Each number is 128 + 24 x the weight over its row's rms, rounded and kept within 0 to 255. Layers, rows and columns count from 0. Numbers have three digits each. The size before them is the row's rms in percent of the matrix's.

# up: layer 4 MLP up, 512x96, rms 0.226, rows 411-511, columns 0-47
# down: layer 4 MLP down (transposed), 512x96, rms 0.221, rows 411-511, columns 0-47
up411 100:145094126145134114130132140087105150141133138159122146130152158116172133120130084162159086111093099138121080060147114088163109113125127156139142
down411 070:095144074134094138135104137119091113142139113119149134103140137148121115099109127104093160110092112131150129187164132127133151172136163124146121
up412 108:120101105182097143102150088109112121140102114103118148146125118117171118150131105150141122148134149104154139100161127123152115119141144116127133
down412 107:116134102097118108121119138137154079078144154176140129127108187121106131106107134102161136137154121157131128127154093133115134107135118167163140
up413 090:128120109151102097120132140153108113124165084155177171176154130153135138122121115150162092131148105152127102113107154151114100138122120144115190
down413 097:125118118149155131163120104107103130117096130138126146121068126115091158137132167062160143146129149159156113145120132161132148101148145105130135
up414 090:095121106114135129137129145135178169118107168089186174123154115159144137097102099081160129158131136132112126154107114113129109156143119132107132
down414 098:087129096155091130102149111155153140151099113104138154085110115094169084157133119135143122141146123100125080131096108153134139112150093134134110
up415 088:110111147120147120132143157115138112131144131121148101154150065116148098131143125143154120116112120111098135116083082116107124070130117092126113
down415 089:100140150115144128075126112087092111109150166141126113151106092122153140117099133110099137135086122147124145132125086138105141094151137104144124
up416 101:175141156158135131117141096118149136147129135138129130120140102131142133142162117129155121122117104104114130149179117138091075146130113130156103
down416 088:091087090111099150153136162128111129110098135110120108176156144124135142110120149163134161120117175152156109129120079136155130113180138087134144
up417 108:121108105097120127106125107145145145101165183143129123105093124139088172121141164147112141095123123146102153118130162118106101136146132112153132
down417 097:175117149138132133104167120140119110103104101115077142152151152146129120118144105106142146141172121127092115129084117096111151081138140121123139
up418 093:166142144134124178162121127120099173156139136105162152089171097125094152157126137100123134105149106150119098103118122093134105148139087122139116
down418 078:112134130141159139120118101125145124133196137134116147153121141104095151102100162088101144103132091142125131176142133165125162125125136147145140
up419 103:120107154117115144118149163110146107070116106135102153078103147139129148109126071123114127090119084165151112164116101146119111140174121151127132
down419 093:131141092114142139107105108107113125148081107113121106171156125101138085162094112093143158120124119096144133135140105121129127099146146141145110
up420 082:127080160159089120144143138160089138190091183106138116104138143139151150073119117125134134119180105149126150188124108140137139134151140137091140
down420 092:123112100135146129132142108117132069084135131137125131109181136111096149140147154148110080115145192120141117108142121127186112165133129158176142
up421 102:118130136119110131137100155126134138109141138121137134130122166125155130086131176102161188092116159118158148069129160116115138101105099118130139
down421 099:123119102140171137101115103156115109113138156113120125128156133147162113120080161160098123109160140094130168125103101141155068124160122079152133
up422 093:099101154146129204108163127144141136123125108142142163119097137086099080133104126091111131115145177133140138146138125110116092130133174164152146
down422 087:121130094094071126105139120123143133139103156148129124096145148169155139158116116141099130171120122130124075138123147141155141112131091111111142
up423 097:126102110131183111158126147121107088125121105141151128093138161138130146109171148157161116120089049151123088149080138141120100114092107094143169
down423 077:121165110122184111109090105127121120124150097126137114155112123135102144105087138127102130123167131142117191131179142148105135072114123175152101
up424 107:126096097134163128137129148102106100153126121169149123106120189141160102121119136136156144146120183101099081157087118182114123125117119130151108
down424 129:107139181126094157129109133126147111131144131150138092124142154089125142130150154149142122106126135128176143093129193134123139135115104140148101
up425 096:155123118128098164150169115125152123143084121144106145119146176127159105092113126137164106140117085123130107132157195157126101126105124099090141
down425 080:099157156109107129135073114085107099106137132115118105122132101142119107132113125126157180109135085090119121148081133137082114169107128119147081
up426 083:100145158133136158103128149128097101147144086083095147095105122139115124160094104164126151090188126122133136118150106144150136163179136129160158
down426 094:129095131180116120121145106070137145161117143142127110078130142158114106137134134106134069130138119095167146124115146114163136149126100112088136
up427 102:129137138100123098143150136203131114114136130118086103163109123089148118084128119180127127117120151089133095127099148161103151085108142132158153
down427 075:095172117094159095142130084122143123140131085104164125160147120119132130097115107148123183102143097155140172133158117127116128116114151145136123
up428 108:152118111132131138085138076149087108138097067106108132122088142115118172126110147102119147092106112111129135120145128143179117152125085146146143
down428 112:155112133112133090070143150148089104153102142156113138135103121112114142120104170115105104126163136145098130108108150156149148153130124123088166
up429 109:096135111182125152102085121167137120137098078117113157088086115108155136134102120144173158131160156126165106137099116116135127136142156122139119
down429 099:105174122139088117122121150159133114110113126143161147107125121131129119152137139110208085136160131115134169133072121130135160142100098160167147
up430 104:139115117078107129134157094176143133096104158117124122145161134101133097111098164163153132139113137103166131164102120134121167122154123104174150
down430 104:108091130124132105141143096135166101127161115112184145137101103119111143119122141070145145135088176122127147173157147133121129117135108118154121
up431 099:103079113121134144138135140175096136169101138095136092136136099098121147144106172105168110090135137132128080138088085144121157140131110141148132
down431 107:139112124174118114138119124081131103121118120104121138151132130161091095157089123111123098148091123161098132080112157136123117146114161121127097
up432 112:125123147124151112139115122139072139113120110114094109127152091117123120154182128142175114149143163091136114130094147120134098128128127147157103
down432 105:080170105119117138124084116124150154125110139114157155124144159113123085132138143115168092125111091097146109133144116142144133134127087121147148
up433 096:157109110134104137109148164117134156146131160107159109172155113159128078148131166137136185149095133091108139099084138151154109094167099118135097
down433 104:115161151118162144116142138143104147102141145121099150166087138152122150143101092135176133107114128123122152136096110124144154115127116138138130
up434 092:128130136104163128174133161091186100100141103119125083110085090112125161114097133107131113092133135109104123154130126116158118132130143119149117
down434 101:154175099131118141123163089180117150135128166149110120114168140122128090109154128143127115136131084119166159082132120128114113139119105081109120
up435 097:112114154117116131148129127126064105171139179110100136182140143078167116168106065118124162103106151114144140184133152155075163107143126159130124
down435 104:163143113147179146121155099133167141085116139113102113147117120132170130075116184164123114145103112150169105119082136116123123123088132126146132
up436 102:128128121105126131148098144118133146139167095148109145124118062103099144120127121191098133118143179084131143116142136190162110111139180147124099
down436 117:157149169121145077104103132134129175166116125129116141114111170178120125090133103115115158124149138082121126153105129130113124157093113139142138
up437 104:077085164115143132111136129114121133142108158141092137145155154128124082108140128150132161120155158158145078171138149135125110128156104073110127
down437 094:120134100114150158108110108107105091099171180116145133148076114129118153137135131152140142077130173118135141099132106096105134166108154157144149
up438 087:139108171135147082138140166149144162164123125141074106126125136120159125146104170106123117176140100086125125124170127085143153172133162145148088
down438 093:148125088125138172107151109125074130097110158155151154136112075132135147123165118133083117164088156154131096122088139092152116135113137133155139
up439 093:143123176125135135120157120155128132133155141142105095135141120096086158104105123135108122114128131111149121149145111145143128120110125148110180
down439 082:102171124112129110117107094145122129124118099145136133143153125086142179144165164105133166097105106151125146193133165104131131154128123100142128
up440 101:169119133120138133178113108137102140160132146121119096117115082117179099120104128096131089109140143120150105150126119127162132161134143129143115
down440 101:142100126146152112116118128132101105162132111132091127114171183095111160105112127088125136147099194111135142134132156163125138108059137139159122
up441 108:124141137168122148111103147160161150090082094123139101120116113150097113090135149129175121108096145131143134141131139127163122114136123086130128
down441 101:144077151120157116159076093061090138177151159140127116108127143119160089155126131167114093141119161086124116139098130129122138129173112133179127
up442 094:144112163139120090127099134134121130116128143178134149118119178114127132190088110118149138137144125148139144130113151146159112155105134056130114
down442 100:129147107110104129133119175135124099127151095138104125129121140108151159135121148101114157174131103092142100103163134160110125141087123143085135
up443 123:137082096146118151151117144127076130144085095134145110131118120100140129131124146156132134138162160117121132124121108152113111094183174138099095
down443 124:132111148112178133149144116139078160124109156112098168122059121103160117109130160128119113084141144158088161154129113128142152086163149128117135
up444 096:125136099140103132160129102156116168128128103109111131120157121121143139142097111123175090079150150140102113140118147139122146147133168133109146
down444 097:147125159138100138121134098123106126095129094111153104095122080090109129137081110156061132099144154133144122116119114130115146122113116126126144
up445 093:167123127101149082104120125163095106109132109120129150137099112108132109109113131107101164137133167170139135158116121113118118116127108136126164
down445 091:119138131130142163109133108131142119089147141125139160159138165128127115160107140055085119165126122138132157073102150133138138094124145141150175
up446 089:133159133109136131125107117134147111115137126098155077121133114102076150064101119147138171132116174155107144098109149138141094179134098077117124
down446 098:146110107132131120113133145124142136114145139126126144097119124161090111079137095129131114160139093128155172088156149117137112160156117107101136
up447 121:140086127131116112115121132075171126128134121089130096133197128075154124129119096142125162127114085113154124105163146165116107129135162121107126
down447 119:132125149125174112072159151151139107120162143118143135110132134100117128108128125132091096091140156112125177063144172106144138131116110142097131
up448 098:111098180148099166155138133125133119160133110106159147159174115144170134162148123151149115149101136132121167090156071099100107123121115153113129
down448 118:160130097106148127118138156161135155153141159142132113145117145095115102090148157132082137136148140115122144101126145176101126097170131108110083
up449 113:145121165114109173144104120089145106155121121107109105126141091120134143116124158131115158150154143173129138134082147166167140121119088144117143
down449 102:144136155102133151120112137116107105168157107113115101115128121085105136137143135125121099131094188093122169125138150143133139178123122155110153
up450 096:130080144128141121143136166088120112105109091123099072170104132123102144131133164148148126111115112196150108185134136129121126126124107143110122
down450 096:148132129119141163136098124105125111096118159175148125101183124123143099145125149151107095122141105126148111097157154160140123117148165120093114
up451 099:072138146081104101154124130149140133148123161129131098127135115131133112185128097152146126116160171100126147073173110126129118130118149148109117
down451 080:149166085123145109099151127106109118128126154157168098111112082145181124064094152088113132122171098171109155164091102122152147103095139147120117
up452 103:137112125102158144092138131129137116136121067106124131151132115124112185116118130091110170101078150115112126118184156131154134160131111121172118
down452 112:121096149163165091132124106139126117135113104179178132104117120137080130106125150067090105128145110137124094102130112152124139159128131125089128
up453 105:086139132149143164168150133117162102145151123155134073098131068146131129128141100132146154144099138131095071185160101120176114128133148163113147
down453 106:119143121104125096197083140143140114158147143116077093132133167123122118151097149113120120118123147119123188121116098123134129154120148126182107
up454 109:099091148112109158136120114137124133119091151144160119153109104106151117156191140102117103143114106120137160135121134146115087100149132126192152
down454 092:181149127115142137106152129139128162130113166111112148129121182117093131149160127093080116125114173118116108135131110120129120161139165093146153
up455 093:115098129136109075107121102102133113134130089164178146171137146149185126116122171112134110154105168129110126122137089094110123100140116137125153
down455 097:160127129129144112121084140107138167124179147107178100127154090130128122072161140164122122138083145093163141163120109126107140123111116133114153
up456 114:134137143175168139094150126118127151115074142124121153156098119207148132116113121125170133139168108171118105111109128078109111141157119120118144
down456 115:162144143126153157138145090105121144091155119098112126136075148087127160150126128132148146116124126101163099115078157111136154141165148148090110
up457 085:127118124122169182108148141141164120183118103131137117116120165129117144127109114169127127132136092102126142151167127135117102168091118113159120
down457 087:116164106170128144099111135168139126093167131099160097093125130116095139101129135156094130150143190095141158108087158140151111143081119166147126
up458 116:084145149135109110137140079155183139100150124098145130163105124116163098144075125178152143120148118137167105112125121129083116130148119142144159
down458 114:107141131165094149121133104103141105097145112108114119136119158147127134091143141089152151171093146099159091105152092160080135125114117176101188
up459 121:162142158081147093103164157114131096121129102126109185144154158118084104146120110111139145091100108117135155124145160145101092114126135132116101
down459 124:152159128166174102169145114116112119148172099124114174125169113081133127154123134055086119094137117135139127124141132106144158173156160094107131
up460 097:091125139081124153155107153135161121115101092110132164166112153102138120120121099126114132141114148141075144130201128126127102138134153124094095
down460 094:095143102131106128119125133144117109055150141136116103114134106125126135105102113127137135120155190140138172110128149112135152126133127157174120
up461 102:116122172178124152174079114112155144130173135131134154103107152105119137130113119109135108111076139123106155092142150141167141088130157097105081
down461 107:143126116143182137117128145141099160151111144091129132157066120141127129076105114137148156134098123111087156127102122146126152157132142116087169
up462 101:129100172103163138126132157125102126098149106126110115112125124162130182108117104131141132119122124138141123128144167162104088134170126115094112
down462 116:139164126120119189137125158109127079141132149123088125137092124119157118128110102152077110124125168120139164136140102156106146136157126126128123
up463 094:135133149113149158147076121096124127120139122123117117138168106125110141107151050164110134136138100154123137086096153134129140133161158080131171
down463 093:145121130159117153098085132147154115122153115127147088094076096090091149129115153146089129108109152156111144122086133109124151108154119116137112
up464 104:112101123114078140126169113136097122091138109147112120138091135136163125108100135123104124084168125142118176132125126140110122131105147152081157
down464 106:135106158105137109104115111114099153142134152121146103136094122134113104190112133145136071150119148103126166073115144122144129137113119158125147
up465 096:104104147117139115143183130166132092124105123146131090127145138113134106132119134155144136142188133168165143151173111108155072131141110123116131
down465 100:106161095137110116123134163162145155101145139108171176127124133132126144109120098137167128144140137138168128065093148146100076136102152124089143
up466 110:135119142121108134127124137118123131134098090131154113095099102096127122109176123143139171143085108136115122144162124074119108081125135147129089
down466 098:099107091131086140120137126134147110102107167100113124143157164134101127115164137159127099154123084120120144112134067138147123150153116125157179
up467 087:135127131101122135174153105147108093154087151101147107128095145135130103155140108139133135139140097126123132138109114095131140137086109140063107
down467 089:155121079154157118094110125091121110116123119148100156152140111149127100115103120125144123108104127062153116126136113106153151138146108149107145
up468 103:132180156126168105141103173140100122136143147105149095124099085122098178140080113142085127120114139163108109157146118135132148137156141132113132
down468 094:115129150105079114073131114160130121137144105148142167157152115094134110094154143120122106136176112099100145107104149145143132134152077120116163
up469 109:093122133150148141146112096115131134116130143103131169151121109126153166150097135167121153177158129127118127117114097140132112145149148098175141
down469 112:134105090113139098146096111120098072137116130133127151114148125137133174130136091076127122133124169079138109131147143140106132177130161173125147
up470 098:099132143139110144198115143145096164132149128101107166124114136112149110103122135162149148106103128147171107171128130127142080144147104125097136
down470 082:183122144121161130091119125128143122099175073136138131133123117122099154166072177124055135104147160139067142091113146130144156146143157119152102
up471 094:120129110162114096151096113153123166148112101128110129137130143099067116114143175165150102141175127128117072121100101102181140146116100088141102
down471 088:145148120123134139120131127101131135112176099122120101169157127128126108087115107121061114113113124195076186116124117137106148135097123134129109
up472 107:122148134093108162138104155121136134171133136109130125148134133104107120143112145103153137073134100129155120111148154109194135154140123160162093
down472 110:148146127100130148124134139118140102140173148071115099135130146136085176160140107159136082093123119129154102149121146108160202130130154130116095
up473 103:175104113117146171120151149123131155122138121135138158158120121112122154128112138082176066147129149116131119173140166130136126150126100151151106
down473 095:121117132147093159110161132149136091116139129123175123109108111096136143140099104163105129163108161129099118099131111090133085065132113150153114
up474 095:072107131122112173161119123109136105153083137086145105084148149095123112156143107152157104147085152172137131136146105123129101160168154129126169
down474 093:181150125124113139076150151159122172097162152091125084123158098100146134117087125157083135161144167126146127137127131159122124119116085159116103
up475 113:165101114131189102102155127137128193121094110155138118140098120114146118140092124128142127120137167132109134131165126130135124185114121099109137
down475 112:170149087063111117134172129166120134144110118123089160121133139127139145149182168096116151089108073120101158107140100108102124139134135166128157
up476 107:134153092098125152121132143086103126166125130162086144137131124120167149109113118152169154122105164102125123141181125156176151128137142123182137
down476 119:105145094112149136134177137142108133140109133127117091103110109127131103127123093098060097125150078158107151113136140126145101120109144140130116
up477 087:132122139153124136169139144131121069143108108155132106169127128143110077132106091154126139168162116131116122073157121135145132105077133159113158
down477 094:131136134143130155106121110192120113105157131151113105108087147115113180136139129121123100131103144123154132149113130109191144123164106163165083
up478 104:133128114122112179123158140146102153119136169126151146143099142132146133107134116074121145145156121126118140128133094135148085132139144149127105
down478 085:147137139150113121121135138106142109132190126139121122151141140125120132070141170133093148096109152143108149061177172101136089135146101108087132
up479 104:118115161120111125150127097122182140143130128113112151151085118087108159133131146132081106125093151164121104130126126120114112157121114151157125
down479 095:132104121119118116097097123186133139106125124116121139090133117113164097122128137105094128135101188100069147128088098094147083102100084074147110
up480 094:097131103153148111149138151122104144134140111164101143159114155119146133131105092140121141120153135122106137135176112127131151173182149115131129
down480 094:076126120121090128165126173131120162134131161158124150124132133152133132136154150152153105105117128122098143117167136103136150126163143137110151
up481 107:169151122154145130084105124102129130122137153115130133093104115143129101153134145117110093152086122150133131128107150187096159132138161145129190
down481 100:069112154104091120128118114138123144130111106166075140150122107135115149127100091099139104116103110111159132082141104103147081124101111120103122
up482 097:114169132118146124145113143112123157152138080132115115086107122111137150128153139150131131135103100152101074149115162141135108132117129100136126
down482 100:108125108145150062124155179162069134114163141129118160122118113133053111108124136148122149121145116138135147085130119132137130112110133153178150
up483 095:140106144126159126165091114152101139166112090085100085129147169117133153161155168145145130086099147137117149123114148111125110107117136110137090
down483 105:137155132143123101108137164122122160123123125120115144148140151127138157150172119138143089166089102151190128075154090185112165088128108146111127
up484 090:140109106121162109111149101129116139156114144114195128145144149066099108147125139125101105127126136134133151140187115103138119159149153171137084
down484 101:088150096118113122150150140114103131102113144145133114134134116104120135119086091139129097102143140132157145132088126136132170088127095163141106
up485 108:097143135119113125176163106128080136175149119107153148140140161148142119091159142123173129126157166150105089158101106111113119130128149104150098
down485 108:118090109167144171149162148151114118095113171127100145115106110092120135103117161149079144117119149130099108132086126101120107120162139108125139
up486 106:079104137118192093108201132104119137146126104104147128144142114129133136137153141136145148122131091110144141119144141133123118164106098157140138
down486 114:118109117131121154144085174120113148151114157103112124144150131123104138125157177150140105126138136124114157141122102147129099153156143124147118
up487 110:130125128112124164104136119082112189178096113121148148166113113135177140123144155151159121130156162094110096151115137153118143145116096103138127
down487 120:126153161155124154090140134166153145138100105134121133128133099136101074186103074138097156109111109133150116083091166137146144125107153157093138
up488 085:163145132126133113139142115087071140145070099170117116132150164091120121125142128155133181148142097154113129126160114101169085139154116108123122
down488 083:085143095109146097135113124164108146102104177150094107127126101174122115159149119149150097165137114130130140110109108141131114139163089141148094
up489 100:145079132098119099150096151159154178135142132155134142127120123099127101154123135094127132164106132109111166109119127123104142132166147138116169
down489 105:107109131104126157086160193153147125115127152152136089170169121141153125135141106144112171133112124125161133113127157100134134098093122181118128
up490 096:119133112102152142150110130107098130136147139135129154121150148175089125117140119134151116148089125126138163136112134138088102115124134173153115
down490 093:060093153107176117104113110138155136110142122106122112095140102120129125129139091116131112100141115131145118106119145127134163125171138083140130
up491 104:116074151097138146120138133109182142129132144104102152102125155102142136131100175113109133140129137106109138100132122118082084130128117149152185
down491 108:149161142159107106103156123140074118120077130136139107143137118127142129134131121179141091138097144125137141110119110153149128112133107172151114
up492 107:148115183149175099167123169162108161132157133120115163078111127134139097108137129154161116107154117134137122155104111133144112151159169144128109
down492 110:097134099151132114135140132145098081130126152134120134098133121120135119144143152110115148153122114138150139196126168131167175133125123117121149
up493 114:106137117126172122131149110116129097103112103161171090124129127155122106157154151099143116125120130131152132078097167139125120133127112100117143
down493 077:127143117113131110110135124123142140139109090110155131117132127156117123097087131120076167121150100173141161136128145131092153109138140137144102
up494 088:140088104115103139103127136106138103144161142077132176122125136103148141149118112139154123104172141124095133132099151134123078147144110122126131
down494 088:113193160114092112122152120170136145112111148144141126120144136112138118127162150094104146146116152174133133131118118109105120135121140171133115
up495 097:103100110166132169115120164115103112161144107128138121085121139085125174159148112160135089122155072138136129108150110155095115110118143128124139
down495 075:116138058148171114149103151137120170113138119132095104094106102145122118126105120138114159123173126132131166153143136118099142090134148114115093
up496 111:125132104144115175099103126154137135146111126100089146143189123152110154097072124146120143120123072103110117125154102163143114165136145136114158
down496 115:121150136104079136142105144146127108102093116139108152121119145149141137106139147134176082102102094165149178088124117139135128134124088120152148
up497 105:102161137131093138092152064115159121120134123114114128117113141121171121116081149124151137096135156097129100156083142145063144172149102151156170
down497 110:116144137135087133127090143136146115103141150119137136137140117099118131110135125145154094113169120127125085127124127103142114099155117094163094
up498 101:161099106109142152121103135175101147114116139095193191139123112149133157139138123131108138123142084086123123121122115127171120118094061119121158
down498 076:134103091152135123110136087149125146115116122102155095148118119152124115131133166121090105112133103152131158151166138136154173144145163157174119
up499 082:129100131131122105130131166076144109099161137122113098155135077116175123125200133103140115126140163121117140118102101166136155100118154098136125
down499 084:131174097112107131102109097137078124120120098123125105115164136124104138107095140159095102129135077077127075139160150111107105178137132130161108
up500 121:170114129128181150099119144155148100134126092085121123143114059119128134113157127114151119121085114116113126149099194120160114116091144127115135
down500 134:129112132164098135138069126094099166110145135105128093111154117164129132151139120167178096149144114116120083145137136103143064138164118091167100
up501 110:133123126148205147112108118099111099138109138155119154111161112136119123090109140136144106133106154092144165133113151109127144094145085117191148
down501 106:098170120162113094154118112141100134144107155116089132099160131137145103145136130124164163177128128102083129137138144112117101161119095134147172
up502 102:093140118125137161139136133197143155125134138120132147129152158103117101136113122127096118100121126096155094143134112102095132152147099129129138
down502 112:114138146123144153108167130137128110098178114115121137132074161091104102103095166096119123121118108161081152096144097170128148133122157121121169
up503 103:117132110112125164143158159139124106122154141145118138158098156171174104156151139173143148099129127130130091150071072146112118127138145116130152
down503 116:125115128150154156124111135115129096138095124131075122099172105089124145152143137134081104124161114124104144121169153141143173108142087060118089
up504 116:155145138127138113160098071140074164161114109136131145119140115182086103117147130121138099137136151073138103108131127130133120111132130157141114
down504 113:112138103167162119099116128191121145115108152148138119107117146164159162121115142116101144162149143106079136133125104100124085163104124095107160
up505 097:117106135132134130122098141143139108082101107092129099116115113122170135139151133143125117144141121146096095146109173162061142130116145114124108
down505 096:117119114101121143144142129158135143097090118137128110114127134167150112109125095122084097134186102129163117137100151145136170119141169098099102
up506 103:103103119116094104134130116101130130106134120130161100117100089133116169188116133150095160117090108158159100121103145125138131128071177119133146
down506 101:144162131121134120167132121102116157176106100158124122132083185117129128126147111112144153130161114083142133120153126130161130108117148108157158
up507 113:103123132083151118127099127113150115140134106126124102194126130132092132090107115123138113149122124091115097127152168141164127161139105101140100
down507 118:135157136099148132103104085154108090131148110147126109105105150146139122112118089080137106117178132106110184136127159139122147127091127105115130
up508 089:071129141132185111083182149114118121124136129129163114136111140131118176137141112131099110112123130128119119153124171165091138131118118115127139
down508 101:145091103136145119142145156149152118146122128139084128105169163114116113110120151115120071133117156137159139156141173075170137127124133108142141
up509 100:114122083139113141149149142090125138125146118191121176160145100153105132136104135071131114136111160125174145096088156123107156141095118141153137
down509 099:158120169161142111156163112134124172118119093137114120118114091154149120087111129133185074147113104140096142139122155109163158079131094121143109
up510 099:127167159117095130159102129114152118133119142138126093072133148116145167164088143148174113142112111166144122129106123129120112149115162136099140
down510 100:113152108137119151144137092103079101142150126097138121132150121184130103096127118132130135126100105129126163088147152103114164174128106133109173
up511 098:116127107086109140120138144140104168124129146108140150140097172110112178074106141149117160124081113119111120171102118137196123124114114134145106
down511 090:131134129141134148082130079122129163130144140120142083113118099123077146159127144113086137158115136166105143070126168140129159125161141118137129